Weights of a small GPT-style language model, trained from scratch on English Wikipedia.
Training: a variant of Muon for these matrices, 218M tokens, 6647 steps.
Each number is 128 + 32 x the weight over its row's rms, rounded and kept within 0 to 255. Layers, rows and columns count from 0. The size above them is the row's rms in percent of the matrix's.

# layer 6 attention query, 192x192, rms 0.0481, rows 77-113, columns 0-47
size [103 100  94  88 106 100  96 104  90  92  99  92  97  96 103  89  98 103  98 106 101 104 103 102 107  93 106 101 100 104 110 105 108 104 102  99 100]
[[140 148 128 103 104 175  97 134 169 179 102 110 142 142 146 155  71  85 145  80 141  68 131 141 179 159 106 188 124 120 123  89 123 145 131 119  76 147 163 155 136 154 126  93 163 164  58 166]
 [ 92 166  60  71  89 127  25 113 187  80 142 140 126 108 134 151 190 147 140 103 147 145 119 163 157  83 152 171 111 146 128 166 143 152 168 111 120 168 119 156 158  80 160 145 191 156 173 139]
 [129 101 101 134 128 136 185 110  64 184  82  79  98 184  97 111 117  88 106 100 175 114 107 155 121 167  67 138 120 130 154 153 150 128  86  65 203 146 136 162 138 167 177 136 116 138 139 129]
 [133 100 107  97 105 120 113 171 138 159 136  96  98 102  94 156  64  99 137 176  74 123 133 180  96 166 149 131 182  47 168 113 130 128 114 142 163 146 124 141 138 136 106 103 137 136  97 117]
 [116 184 151 130 114 109 103 144 155 180 132 112 118 137 121 135 159 142 155 149 128 204 113 114 157 129 117 133  73 105 189 144 150 120 154 146 178 124 113 101  95 100 117 139 138 106 108 121]
 [143  94 119  97 155 118 154 162 168 150 158 137  77  99 112 139 101 121 140 126 151 126 129 110 106 123 113  88 193 213 135 141 146  98 150  50 150 122 189  72 156 140 130 117 112 159 152 131]
 [ 71 154  86 104 103 183  79 135 162  91  98  65 115 156 111 113 120 103 154 142 150 193 159  93 143  87  81 117 132 110 142 131  97 137 125 131  93 114 110 195 101 124 101 130 144 108 161  93]
 [ 70 161 163 113 166 102 119 126 111  95 126  74  37 115 148 147 185 171 130 122  98  74 116  65 102 103 152 140 111 123 123 134 143 122 138 145  96 117 106  99 126 126 174 116 171 143 130 112]
 [132  97 138 120 150 156 154 107 104  91  95 154  90 155 120  85 118 165 172 145 132 111 130 105 113 148  86 171 146 105 140 159 119 141 139 100 168 139  87 131 142 128 172 146 202 128 116 143]
 [149 112 116 117 158 100 165 138 122 110 100 146 158 103 195 132 182 186 110 204 105 130 125 129 167 105 168 148 146 161 150 120  96 145 159 127 136 148 145 121  94 162  98 126 135 152 106 107]
 [125 181 213 140 124 138 182 104 176 183 160 142 150 107 154 137 101 128 126 107 122 128 183 109 140 105 189 132 159 101 123 130  89 128 105 160 153  77  52 165 132  55  89 168 104 118 114  87]
 [ 87  83 144 142 103  72 117 133 157 159 145 115 167 141  69 100 160 101 133  80 152 138 173  81 154 116 137 130 156 219  96 208 177  91 133 136 130 124 138 126 139 100 140 110 166  83 188 128]
 [152 104 106 127 124  51 144 176 151 146  99 155 120 111 141 100 178 129 148  81 116 151  97 136 114 127 130  86 123  84  86 113 134 152 162 155 155 172 163  78 111 137 137 116 140  97 163  33]
 [ 91 155 113 145 160 127 134  91  93 103 166 133 127 125 137 145 201 166 183 133  84  52 184 118 102  97 115 137 127 218 130 137 153 116 123 136 158 125 136  77 143  73 157  93 186 155 120 108]
 [135 138 166 117 102 129 135  96 126 150 102 140 166  84 118  63 128  85  92  66 178  65 167 160 168 135 164  79 107 149 119 106  82 149 153  58 124 161 167 121 115 143 111 136 112 150  98  84]
 [148 195 182 118 141 119 117 163  60 128 135 101 113 139 163 151 104 153 140 149 116 107  85 101 132 127 137  72 147 123  85 106 173 184  99 126 117 158 163 107 151 136 156 133  70 120 130  88]
 [112 125 149 122 111 170 123 101 122 151 139 129 144 105 140 175  99 140 114 193 101 144 153 197 205 154  60 119 138 149 121 133 173 122  89  94  86 113 148 122  91 184 121 180  73  48 169 110]
 [ 69 168 172 153 162 156 110 182 159 107 166 149  98  84 120 135 134 117 128 119  82 147 131 176  88 134 115 174  48  93 108 138 110 113 159 139 176  65  77 135 190  40 150  88 142 115 125 149]
 [153 109  83 151  88 145  28 125  96  82 182 155  88 137 122 142 159 100 160  66 199  89 172 123  96 121 129 129 108 101 152 134  85 147 123 153 185 106  78 163 119 115 133 146 121 123 102  89]
 [182 128 138 127 136  98 104 160 124 166 153 161 186 103  81 212  87 158 127 136 149 184 134 128 164 127 108  96 121 136 148 173 157 141  61 154 111 113 148 116  90 119  94 127 136 114 135  46]
 [172 160  86 163 125 207 136 128 167 100 145 130 143  70 111 139 127 130 150 112 153 125 130 127 127  84 153 165 156  98 176 206 110 165 123 137  75  72 112 111 179 177 125 158 140 133 112 174]
 [ 98 116 138 130 105  64 129 149 160 141 192 181 116 128 158 101 121 138 201 100 126  93 116 113 163  46 107 135 109 165  97 135 164 146 106 126 125 143 154 143 193 106 160  97  94  75 176  86]
 [158  99 149 163  79  75 137 102 158  92 134 131 148 134 150  66 193 154  85  96  68 141 116 104 188 116 164 102 108 106 169 139 184 121 137  96 130 135 146 153  84 119 131 135 133 100 203 130]
 [169 151  92 107 124 137 144 138 159  79 130 115 134 195 155 111 100 189 194 140 152 111 129  92 224 114 122 133 113 174 122 115 156 162 149  92  90  70 129 140 195 195 102 119 138 105 123 135]
 [122 153 174 176 100 129 136 194 135 109  85 130 122  95 158 149 113  69  94 146  85 111 179 120 168 184 175  88 109 100 128  17 143 130 134 156  97 139 143 133 102 172 111 122 151 100 116 133]
 [140 134 179 134 125 146  96  41 128 109 149 103 148  71 173 134 137 165  30 113 155 121 156 105 140  98 118  77  85  55 105 157 144 111 143 156 141 148 149  99 106 151 150 107 104 111 142  93]
 [118 160 124 128 117 159 115  88 134 127 154 101 104  92 135 152 161  69 106 126 135  88 169 133 117 168 120 110 134 120 155 221 109 139  86 162 122  86  56 114 192  49 143 190 103 110 114 165]
 [ 81 205 124 113 109  92 110 180 200 145 114 132 148 109 160 114 133 145 114 140 183 131  79  90 150 164  96 154 146 139 116 100  86 124 131 155 117 145  99 106 104 115 128  63 135 160 164 130]
 [128 139  94  87  92 157 145 118 174 137 135  65  87 175 145 159 134 105 141 166 114 194 115 153 182 109  97 203 150 113 147 119 178  89 148 140  73 137 171 134 129 123 194  67 186 123 123 122]
 [155 122 158 114 167 167 121  51 149 134  68 136 138  82 105 157 111  92 142 145 148 148  93 137 143 173 161 112  80 126 126 114 134 135 143 103 156 127 141 126 197 159 136 170 142 125 110 140]
 [119 118 123  85 160 115 101 158 121 137 126 121 210  75 123  81  93 110 157  94 179  81 126 172 162 124 136 115 130 133 150 118 193 132  77  84  77 129 130 122 111 115 133  99 165 186 135 130]
 [109 118  95 179 159  91 173 109 104 158 162  98 181 125 112  97 129 118 104 203 165 117 108 149 141  56 137 117 148 107 142 115 110 105 132  99 100  86 125 110 117 111 102 135 162 147 132 180]
 [195  91 147 119 101 165 120 125 177  59 148 117 135 120 164 127 137  91 204  99 153  84 131 155  95  89 175 155 145 179 174  95 123 131  80  83 172 115  76 141 132 169 136 123 145 129 195 137]
 [149 169  76 132 121 140 118 142 128 175  39 131 135 147  88 154 167 146 133 140 126 103 152 107  78  39 170 129 107 140 119 111 102 144 168 153 127  83  81 183 135 123 143  96 149 171 144 104]
 [118  97 136 169 222 154 121 149 201  94 130 153  91 130  89 112 138 150  87 165 204 140  98 159 134 141 140 146  68 131 166 106 108  93 118  62 150 137 116 195 120  88 115 124 131 147 146 129]
 [191  78  63 211 113 163  57 127 180  83 115 133  96 136  53  95 102 173  95 116 138  98 104  84 120 118 162  88 146 134 144 127 131 124 127 105 101 142 106 141 149 137  96 127  40 121  98  95]
 [107 136  71 180 120 127 134 228  92 141 123 162 121 136 192 148 172 158 155 112 123 124 133 147 135 120  94  97 135  98  53 150 113 131 149 106 105 128 114 161  68 137 217 168 122 186 125 168]]
# layer 6 attention key, 192x192, rms 0.0483, rows 77-113, columns 0-47
size [108 101  94  92 109  96  97 103  97  96  93  89  97  98 104  93  98 106  96 101 106 106 106 108 102  93 104 107  99 112 112 105 105 108 102 101  98]
[[ 92 172 143 118  68 209  53 111 141  88  95 118 128 135  74 160 136 162 143 101 133 123 130 143 160 127  79  68 140 154 105 149 112 119 181 161 131 148 118 155  56 170 106  86 100 151 130 116]
 [119 165  99  55 124 140  58 149 159  47 112 116 172 126  94 110 166 149 114 127 133 135 146 116 104  66 127 106  72  85 179 159 123  74 167 105  75 133 188 134 158 103 134 137 135 163 189 108]
 [ 77 130 138 137 160 126 189  82  94 221 109  96 158 159 152 139 108 128 143 145 182 104 120  53 159 158 151 101 120 135 146 122 108 117  96  76 179  86 162 156 138 140 135  95 116 139 124 121]
 [170  55 176 108 113 116 126 128 135 184 133 116 122 156  46 140 105 137 147 104  98 127 121 115 140 129  85 151 143 110 165 132  76 110 185 150 167 135 118 102 121 153  67 157 216  94 107  90]
 [121 105 159 109 129 125 195 152 110 139 151 149 109 130 164 132 146 163  83 124 158 129 117 174 152 111 171 127 127  61 204 132 179  93  65 149  70 133 122 123 156 129 132 139 172 157 164  88]
 [163  95 125 122 139 126 122  81 143 136 135 138  65 126  93 111 131 108 135 117 136  58 101 167 105 112 132 109 151 124 136 166 129 126 137  65 146 178 133 184 149  67 150 145 123  84 103  94]
 [119 147 102  95  85 139 133 200  85 170 112 117 150 144  77 134  92 158 146 126 107  93 144 111 136 151 167 110 101 125 136 123  88 114 139 202 142 105 100 177 149 123 120  99 143 138  95 146]
 [121 132  56 126 167 161 162 142  93 197 121 118 144 109 123  77 137 138 147 108 103 111  73 126 126  61 145 133 123  56 149 161  82 105 160  75 142 164 153 121 112  85 209 132 181 132 166 146]
 [ 93 173  77 148 184 190 165  58 186 203 124 109 152  84 107 111 136 126 108 180 133  73  87 109  89 137 166 208 116 119 148  98 121 108 123 138  89  98 119 151 144  96 172 135 146 132  90  79]
 [141 191  22 110 126 111 130 153  97 125 109 150 143 112 163 142 153  95 103 149 152 108 111 137 124 106  95 164 149 177 131 128  84  91 145 147 148 137 102 137 177 131 112 145 119  95 187  97]
 [177 129 175 126 145 200 128 164 166 115 148 168 145 100 196  74 123 109 177  93  83 182 145 143 118 173 115  95 183 114 135 114 125 114 117 163 157 131 120 112 100 107 129 114  95  80 112 142]
 [135 142 107 166 148 103  66 119 128 122  83 143 127 104 181  75 144 126 169 143 164 107 177 118 170 136 105 140  98 161 180 197 162 118 129 132 108  71 151 129 171 119 142 167 206 126  89 148]
 [111 134 140 133 142 122 211  57 116 102  57 169 173  75 127  74 162  48 114 135 159 139 153  84  99 119 101  94 154 116 120 168 171 136  81 134 170  90 146  91 133 147 106 125 131 143  95  93]
 [112  92 137 154 204 170 102 142 105 138 207 135 101  88 112 119 176 145 161 130  57 182 124 125 107 147 167 107 145 146  88 152 117  73 156 184 151 179 139  86  95 107 219 123 111 179 167 131]
 [167 124 129 107  74 142 142 148  92 119 143 104 147  92 113 124 132 140 169  98 108 107 169 171 116 179 132 116 113  79 147 120 119  92 180 143 163 167 105  97  89 168 131 168 103  90 141  48]
 [165 105 169 130 160 133 130 163  79 139 108 145 106 127 117 141  82 123 111 116 130 152  64 131  98 169 167 147 125  86 101 143 178 149  90 113 136 138 114 110 118 173 181 111 110 113 152  93]
 [155 106 130 150 107  78 145  79  99 111  91 105 105 140 120 137 162 151  95 115 182 148 166 138 134  44 138 146  83 137  39 108 115 150  67 157  87 183 141 115 170 126 148 108 134 120 130 139]
 [102 185 138 147 167 132 101 188 116 113 129 148 130 165 100 185 131 122 128 136  94 139  69 155  71  98 154 109  71 146 151 109  95  83 145 130 127 154  64 108 100 190 161  96 157  61  65 158]
 [122 106 150 113 107  94 150 156 150 144 121 190 148 142 139 146 160  72 157 101 196 153 127 133 120 158  82 114 172 119 108 151  76 170 149 144 186 120 148 202 100  95 121 108 157 112 120 209]
 [160 133  91 127 108 157 125 155  98  85 132 150 121  86  78 147 125 172  96 135 132 137 136 118 124 135 165 172  57 140  67 169 150 107  78 170 142 107 103  73  94 221  55  78  94 127 111 100]
 [152 112  95 113 137 161 114 153 174 107 138  87 177  78 150 111 143 150 178 102  95  90 151 116 112 133 143 160 120 119 175 183 114 157 128 148 148  82 148 133 106 164 112 195 167  67  60 145]
 [ 81  97 131 154 113  81 136 176 119 138 112 201  82 101 122 151 149 154 146 130 118  21 123 139  95  99 159  62 127 147  85 136 122 107 137 147 161 123 123 169 183 149 121  84 151  58 142 136]
 [130 117  94 152 159  53 164 126 168 125 135 141 162  91 147 113 122 174 125 143  76 129 208 127 130 110 155  65  83  97 132 154 164 119 128  86  94 147 146 141 107 161 152 144 103 104 147 147]
 [158 103 156 122 116 141 103 178 121  94 124 127 128 140 147 153 119 167 167 143 145 124 157 143 155 141 145 108  87 123 111  74 170 162 184 153  76  99 188 114 132 107  54 115 132  68 123  88]
 [110 124 143 173 184 147  97 166 140 161  74 125 135  67 133 126 109  70 151 131  96 119 141 163 141 122 128  84 144 115 132  89 162 126 126 110  98 129 113 171 103 171 103  98 151  73 146 135]
 [124 110 148  76 138 144 156 112 132 139 121 175 158 130 128 132 159 119 109 145  95 136 137 112 146  94 172 141  71  88 135 189  79  76 168 140 113 142 119 108 121  97  76 126  75 140 145 171]
 [124 215 124 127 120 126 142 142  88 168 155 122 101 119 122 112 163 123  97  80 135 126 169 125 118 199  96  95  94 129  77 159  38 174  87 152 106 132  84  87 143  98  97 179  94  73 129 165]
 [145 191 140 120  89 129 159 126 129 106 120 122 117 120 212 137  76 167  92 104 152 161 128  71 105 146  97 128 130  79 134  97  95 160  99 152 108 107  49 125  62 127 146 107 144 176 109 118]
 [202 123 175  97  91  85 175 115 169 162 126  46 145 124 170 186  89 104 138 135  78 143 169 155 161  81  95 131 147  72 155 121 183 107 152 123 127 124 105 129 176 136 112  87 177 107 132 122]
 [187 135 163 112 145 105 136  87 126 121  72 126 157 119 112 234  93  78 111 173 176 125 117 103 174 171 101 126 122 138 134  94  78 150  96 102 167 149 122  73 132 152 126 143 155 131 128 149]
 [ 77  94  77  45 115 166  91 111  98 145 132 162 144 116 193  92  94  74 208  92 123 107 116 167 143 135 165  88  83 106 154 113 171 148 123 131 100 119 122 132 103 185 165 121 139 124 124 158]
 [120 101 142 133 108 123 189 133 124 129 142 116 143  93 160 128 139 120  89 169 193  98 119 107  88  83 132  92 103 117 132  63 109  88 138  74 100 114 150  69 124 138 118 143 197 162 178 123]
 [151  70 158 147 107 129  78 150 176  83 145 172 141 115 159 135 122  94 138 125 160  77 118 136 103  88 148 163 123 109 110 104 123 172 111  90 178 123 120 103 163 232 152 108  88  81 150 102]
 [149 137 145 123 132 153 135 149  43 146  97 153 131 100 142 186 108 109  80 118  80 114 129  76  85  95 135 149 158 126 130 128  92 146 139 203 141 110 117 145 124 129 141 102  99 160 134 120]
 [131  94 155 106 167 156 121 126 176 110 111 149  97 110 152 107 109 102 111 156 167 113 126 134 143 146 139 149  67 122 103 150 105 129 129  60 185 158 102 152 170 144  95 141 148 159 187 171]
 [141  53 107 142  89 150  63 137 149 147 114  37 113 108  42  77  58 204 140 111 113 151 122 108 117 157 133  88  84 137 135 124 156 131 163  89  95 160 170 131 132 124  97 120 106  87 166 107]
 [124 119 141 131 141 133 115 208 122 135 175 174 133 119 135 119 136 169 165  91 141 106 134 101 108 163 144  73 166 128 107 138 101  86  98 154 116 178 111 152  77  53 203 154 136 129 126 164]]
# layer 6 attention value, 192x192, rms 0.0482, rows 64-95, columns 0-47
size [106  99 100 111 105  98 109 105 102 106 110 111 110 103 100 105 110 106 104 109  99 110 100 105  99 103 103 100 103  97 103 102]
[[123 163 124 134 100  58 114  83 177 111 167 150  92 165 169 165  94  69 147 126 114 161 134 180 146 143  92 144  98 167 160 130 113 115 106 148  57 182 116 113 160  84 110 163  86 125 100 187]
 [148 158 122  48 122 148 154 150 166 105 183 147 132 102 140 134 111  92  69 158 116 152 127 181  79 133 125 138 127 105 142 112 154 142  93 211  93 118 167  91  45 129  91 136 139 109 147 115]
 [ 47 152 139  65  70 109 126 104 123 105 162 123 149 123  94 145 159  99 123 121  96 102 129 196 132 177 167 147 141 171 202  83 109 106  77 116 130 135 152  70 174 161 100  96 162 133 137 118]
 [137  65 189 102 173 148 104 126 135 147 150 137 105 201  74 130 142 163 122  90 167 123 130 140  77 126 193 144 125 125 122 103 162  66 111 109 108 113 122 154  81  95  67 111 120 163 136 139]
 [ 89 105 170 122 155  87 143 182 151 176 155 122  75  93 152 167  89 119  95 132 107 156 121 129 163 102  76 111 134 112  88 139 157 142 116 115 175 155 173 157 104 144 135 157 145 177 143 114]
 [119 117 170 109  90 154 151 170 161 133 157 112 101 152 138 131 140 247 111 175 123 142 165 133 101 104  84 133 163 107 118 147  90 134 135 175 119  73  93 116 130 122 214 149 164  72 221 107]
 [128 133 130 166 143  83 128 152 161 144 130 152 167  80 105  90 127  97 161 162 165 165 140  45 118  53 128 139 148 151 126 166 172 116  81 168 126 102 161 117 137 151 101 154 137 136 128 157]
 [ 96 115 118 126 146 145 116 100  61  89 149 202 127 158 116 154 175 113 140  99 162  93 137 177 153 135 149 143 134 144 171  78 113 162  97 180 106 170 105 112 130 145 130 157  89 117 123 139]
 [124 162 108 143 128 118 117 199 125  93 123 119 105 143 123 146 119 134 147 130 155 144 118 177 109 231 134 121 127 113 120 124 174 131  86 165 117 101  77 169 200 204  96 113  95 116  61  30]
 [117 180  78 119 146 113 169 130  77  96 129 132 144 106  95  76 212 149 129 126 179 157  96  78 103 150 163 131 171 130 131 138 131  96 161 166 108 147 114 130  90 175 177 116 129 142 135 135]
 [143 140 145 162 175 146  99  50 121 133 139  83 110 138  91 100 158  68 103 134  61 110  87 127 139 112 130 100 171 192  79 104 110 132 158 223 139  90 159  69 126 141 137  53 180 108 127 151]
 [180 113  84 121  99 138 100 148 138 154 158 108 164  72 117  97 150 142  95  66  83 138  90 161 145 105 110 214 119  64  91 137  85 119 130 144 141 156 135  99 134  98 114 126 140 167 176 133]
 [ 93 118 134 121 139 148 107 187 175 125 116 217 148 120 169 160 106 110 140 110 151  64 134 124 198 146  86 136 178  93  97 155  67  75 158  97 122  71 116  97 119 130 152 144 140 157 132 133]
 [137 105 106 167 150 134 103 108 125 210  94 111 147  87 171 141 144 115  51 103 122  82 101 136 122 103 112  65  99 128 157 154 164 155  85 140 141  96 123 121 188 114 129 106 108 155 103 113]
 [ 82 126 123 109  83  80 154 210 184 214 135 143  74  79 108 160  84 126 132 155 150 175 151 110 172 117  79 115 121 150 141  72 115 132  73 177  84 112 111  98 111 100 170 150 131 112 119 164]
 [170 132 189 169 160 148 197 102  96 129  67  89 124 146 187 167 132 131  93 106 116 106 123 150 151 172 116  93  99 113 121 158 157 118 127 116 173 124 102 127  74 195 151 110  78 159 134 120]
 [101 119  93 101  76 137 119 159  53 151 195 127 130 182 148 147 120  89 132 114 130 125 125 157  91 121 122 157 123 133 136  90 139 157 102 134 152 126 108 154 129 115  35 199  85 122 108  88]
 [137  83 122 173 147 137  92 116 127 140 124 129  94 120 144 149  98 133 133 159 100 129 115 172 194 162 122 119  95 183 153 149 121  53 163 162  76 132 124 105  98  80  78 128 116  67 134 145]
 [126 119 124  92 144 120 122 100 106 151 112 157 197 120 127  94 211 137 142 145 140 110 131 134 133 123  92 149  81 110 168  86  97 150 104  66 172 135 129 145 130 102  99 107 136 109 203  99]
 [144 146 114 131 127 140  92 136 120  70 103  92 100 178 115 119 160  78 137  92 146 124  80 135 137 140 165  94 148  78 101 130 123 151 115 102 127 150 134  51 133 118  79 148 152 154 131 125]
 [ 84 123 134 132 127 152 127  54 136 108 184  91  60 107 129 150 144  82 120 151 163 105 129 107 159 113 100  82  93 145 112  97 136  99 157 106 148 127 147 149 111 198 165 147 140 137 108 173]
 [135 136 128 142 144 147 147 125  66 127 140 177 183 162 111  68 145 180  84 108 196  86 185  69  46 141 104 130 106 124 105 136  69 114 163 111 114 139 107  71  79  76 125 120 170  94  91 172]
 [112 134 131  91 166 175 147 192 127 148 137 158 152 135 140 171 140  59 125  87 112 148 115 136 106 105 144  99 176 114 107  64 108  95 100 108 175 188 169 149 118 148 148 120 132  96 111 111]
 [135 121 121 114 178 136  89 106 146 158 127  77 152  88 140  91 133 168 128 111 114  78 143 206  67 158  78 121 147 160 158 139  55 124 121 124 118  70  89  99 174 149  93 194 112 152 184 121]
 [170 110 146 121 124 135 149  79 124 140  77 182  86 114 114 148 200 138  94 115  93 116 141 162 166 107 139 104  86 121 110 134 124  67 119 144 176 111 111 154 136 196 127  85  73 112 129  98]
 [174  73  82 198  89 142  80 131  63  89 157  92  89 133 135 153  71 130  63  42 101 143  70 137 115 182  83 160 163 144 132 121 104 175 114 148 108 205 146 177 115  93  94 143 128 119  53 137]
 [108 103 144 104 130 140  86 188 153 142 200 205 112 136  71 110 159  95 104  94  79 177 112 123 108 126 112 118 115 175 189 164 151 136 174 113 117 121 155 147 183  86 108 131 118 144 140 159]
 [142 124 130 123 119 192 100 106 155 145 112 169 111 112 108  57  67 130 136 211 104 116 123 132 142 113 100 139 115 181 126 166  99 197 128 123 137 120 186 172 158 124  99 147 143 109 142 127]
 [144 141 103 122 144 155 164 147 136 142 118  91 165 165 159  98 208 108 163 171 108 151 115 188 160 161  53  74 124 160 127 125 178 126 137 141 141 152 150 102  95 127 117  60  94 148 170 123]
 [ 89 165 173 169  90 130 123  92 119  95 156 137 106 115  60 115  96 183  87 107  87  95 115 123 135 107 108 152 125 139  81 117 142 100 190 121  77 136 111 129 107 178  71 231 120 126 111 142]
 [ 66 133  84 159 121 118  93 119 138 143 115 165 162 135 113 183  71 152  89 110 136  69 125 116 171 133 153 146 107 157 118  69 179 114 177 187 147  69 124 170  68 108 168  44 111 122 217 144]
 [140 127 131 129 145 137  53 125 161 111 171 129  96 152 120 107 209 103 137 134  99 168 107  66 123 170 141  92 172 111 239  85 114 130  71 106 168 151 159 149 139 125 145  95  93 117 167  96]]
# layer 6 attention output (transposed), 192x192, rms 0.0599, rows 64-95, columns 0-47
size [100 105 102 107 106  99 107  97  97  98 105 103 105  96 107 106 104 111 107 110  97 108  94 102  96  93  99 101  98  92 105  97]
[[149  95  88  94 164 137 146 143  69 137  48  83 128  31 126  71 153 140 109 129 112 117  67 147 152 157 148 137 152 137 128  81 164 147  88 119 170  92 116  95  83 174 172  87 111 108 137  69]
 [150 110 122 142 153 111  82  97 118  99  96 103 120 124 140 137 119 114 195  97 179 108 173 107 169 175 144 146 133 158 130  97 122 111 153  83 162 175 106 168 193 134 182 111  86 156 123 143]
 [194 115 156 162 161 152 126 157  96 112  90 113 147  76 171 111  78 181 146 110 158 170 111 102 103  68 112 120  98 161  75 172 177 163 100 141 129 145  78 200  98  78 155 138 101 165 107  89]
 [ 90 148 124 143 121  90 131 107 103 102  51 153 179  93 176 109 142 122 126 178 169 147 134 107 147 126  65 107 162 135 154 135  71 189 100 176 144 142 142  76 154 195 194 178 150 125 119 101]
 [187 159  63 135 138 150 147 109 145  73 165 126 139 151 108 104 119  44 153 107 161 118  82  99 119 144 165 132  92 137 157 126  92 127 123 102  74  98 106 127 159 150 115 129  85 144 135 116]
 [136 157  93 132 141 138 138  99 170 134  85 128 140 178 150 126 119  66 129 119 138 130 120 127 109 105 160 125  83 144  96 134 169 124 129  60 168 137 182 116 134  90  77 129 152 182 104 144]
 [ 93 160 142  68  97 127 146 100 128 103 112 116  72 183 146 141 143 176  93  94 145 124  89 169 149 137 145 151 130 119 124 123  99 152 143 104  97 182  92 154 135 123 175 115  91 120 120 167]
 [184 170 148 135 115 109 137 135 186 181 114 100 108  71 145 112 131 131 122 145 140 176 113  91 110 114 102 135 102 193 132 100 155 122 129 104 166  85 120 136 168 106 100 138 157 117 142  76]
 [173 122 138 121 123 121 112  87 120 154 166 112 100  88 177 125 124 125 143  90 111 151 188 108 140  73 141 150  88 110 171 139 107 181 158  87 140 161 167  87  80 121 139 133 125 143 133 176]
 [ 94 100 170 137 150 135  95 133 155 150 102 133 110 151 165  96  86  99 130 152  56  86 123 166 138  73  95 108 124 122 120  68 100 147 113  44 140 144 119 138 172 129  98 104 115  71 148 129]
 [109 101 131  83 127 100 171 208 112 140  80 144  90 123 212 155 136 137 113 116 186 166 138 153 138 148  99 150  89  86 131 140 155 128 170  46  83 120 100 155 113 112 116 117  83 120 109 145]
 [ 96 148 145 127 123 149 130 120 113 162 122 154 128 161 132 153  81  92 158 170 161 152 171  99 117  73 137  84 129 173 184 142 154 118 114 134 100 139 126 153 144 158 146 122 135 136  74 127]
 [167 126 133 133 151 134 166  68  82 162 172  98 120 136  84  99 146 110 108 160 107 184 103 124  78 145 144 138  78  83 141 127 173 137 127 127  85 153 136 105 134 145  88 104 119 151 137  67]
 [120 115 136 149 139 135 126 152 135  75 153 137 127 181 104  59 161 160 158 133 111 125 163 139 111 179 119 173 122 174 146 114  88 124 132 110 128 133  68 138  93 131 154  97 131 113 126 116]
 [162 131 143 158 193 172  97  64 111 106 115 154 137 137 147  56 149 141 159 150 138 111 129 126  66 126 117 172 119 153 107 135 121 122 155 136 157 133 148 150 149 162 131 100 123 184 103 113]
 [ 87 113  63 122  89 113  75 136 153 153 147 157 159  81  35 113 169  59 119 155  92 136 109 155 139 113 147 192 121 151 113  98 125 207 136 134 121 145  92 127 183  49 103 120 121  88 115 145]
 [170 131 120 156 147 129 173  76 133 123 143  88 167 115  78 139 117 142 117 163 125 120 136 145 151 107 134 126 144 137 119 140 126 102 140 115 133 100 129 116 152 146 180  49 190 108 142 156]
 [147 167 104  71 121 112 124 155 146 169 108 115 177 126 104 133 140 129  74 136 104 104 122  58 134 119 118 143 120 110  91 156 124 191 127 141 130 127 130 132 136 194 147 125  79 150 104 144]
 [ 83 157  96 169  87 129 153 153 167 106 129  97  98 148 132 128  92 144 144 121 185 108 136 101  66 137 180 118 223 112  53 134 133 126 177 147 141 160 102 140 105 100 166 162 126 128 100 141]
 [106 146 174 111 186 109 166 144 117 179 181 179 167  27 100 139 124 137 100 138 127 155 138 127 153  90 100 171 120 150 104 153 162 122 154  95 132  52 165 146  99  85 170 115 118 128 131  78]
 [162 101 112 118 156  92 135 204  99 177  76 131 157 150  84 162 118 123 141 131 122 148 142 173  78 146 150 165 150 138 179 117 149 136  40 113 122 161 125 122 153  87  93 165 102 163 145 124]
 [ 76 129 122 136 147 115 170 119 189 153 111 100  81  80 145 171 120  86 125 163  87 153  53 134 178 133 142 135 185 117 139 169 190 149 104 129  73 154 154 153 144 131 146 145 101 125 205  66]
 [162 156 146 152 102  52 106 120 131 162 180 122 123 117 135 113  91 196 132 139 154 116 122 110 150 125 101 112  82 127 146 142 119  73 156 105  81 126 124 112 142 103 121  90 171 124 111 205]
 [145 126 157 128  97 124 156 124 122  64 101 138 113 144 166 127 109  98  78 119 170 176 146  83 184 105 192 136 112 101  95 115 160 143 133 121 196 162 145 122  24 110 158  75 144 107 114 128]
 [103 134 120 157 148 177  79 168 129 113 170  63 115 152 144 130  88 157 166 152 101 149 103  90 107 162  94 166 128 138 173  95  97 217 129 123  43 146 122 162 107  65 126 107 169  90 131 180]
 [100 156 168 129 185  85 179 105 157 138 101 151 151 139 129 139 171 100 150 182 144 129 157 156 113 135 165 120 111 144 116 151 172  90 149  61 183  69  89  89 172 181 159 184  55 140 154  95]
 [126 147 133 143 170 126 120  66  90 160 109  95 123 144 131 154 120 170 143 156 165 117 135 142 129 112 167 175 125  78 102 128 116  86  91 133  86 140 115 149 117 135 134 144 126 139 110 120]
 [ 92 109 162 127 106 114 134 137  94  92 178  66 164 162 137 179 187 131 150 104 141 116 151 112  98 146 151 115 136 130  98 102 180  51  98 110 129 136  66 131 117 139 153 110  77 143 133 116]
 [129 103 137  90 144 108  75  89 131  96 113 128  62 106  72 127  51 144 103 128 144 131 117  77  95 130 205 201 104  57  80 127  69 119 139 116 135 122 145 127 178 109 127 169  82 106 110 196]
 [153  65  78 107 138 121 155 151 124 120  88 157 106 119 194  97 140  96 152 137 152 189 160 118 130  99 142  98 100  98 132 169 111 146  99 119 109 112 160 110 144 112 162  63 125 118 182 141]
 [154 128 166  93 166 160 157 196 101 104 125  94  70 140 144  83 204 144 155 145  86 157 121 112 151 108 112  69 132 200 124 133  66 134 145  80  92 147 136 122 158 170 136 149 165  77  67 104]
 [ 66 140 142 156 156 142 194 144  67 112  99 152 127 162 123 139 157 151  70 128 173  81 151 134 113 116 139 148 122 124  45 152 174 118 187 160 123 126  92 120 153 122 110 162 194 127 121 137]]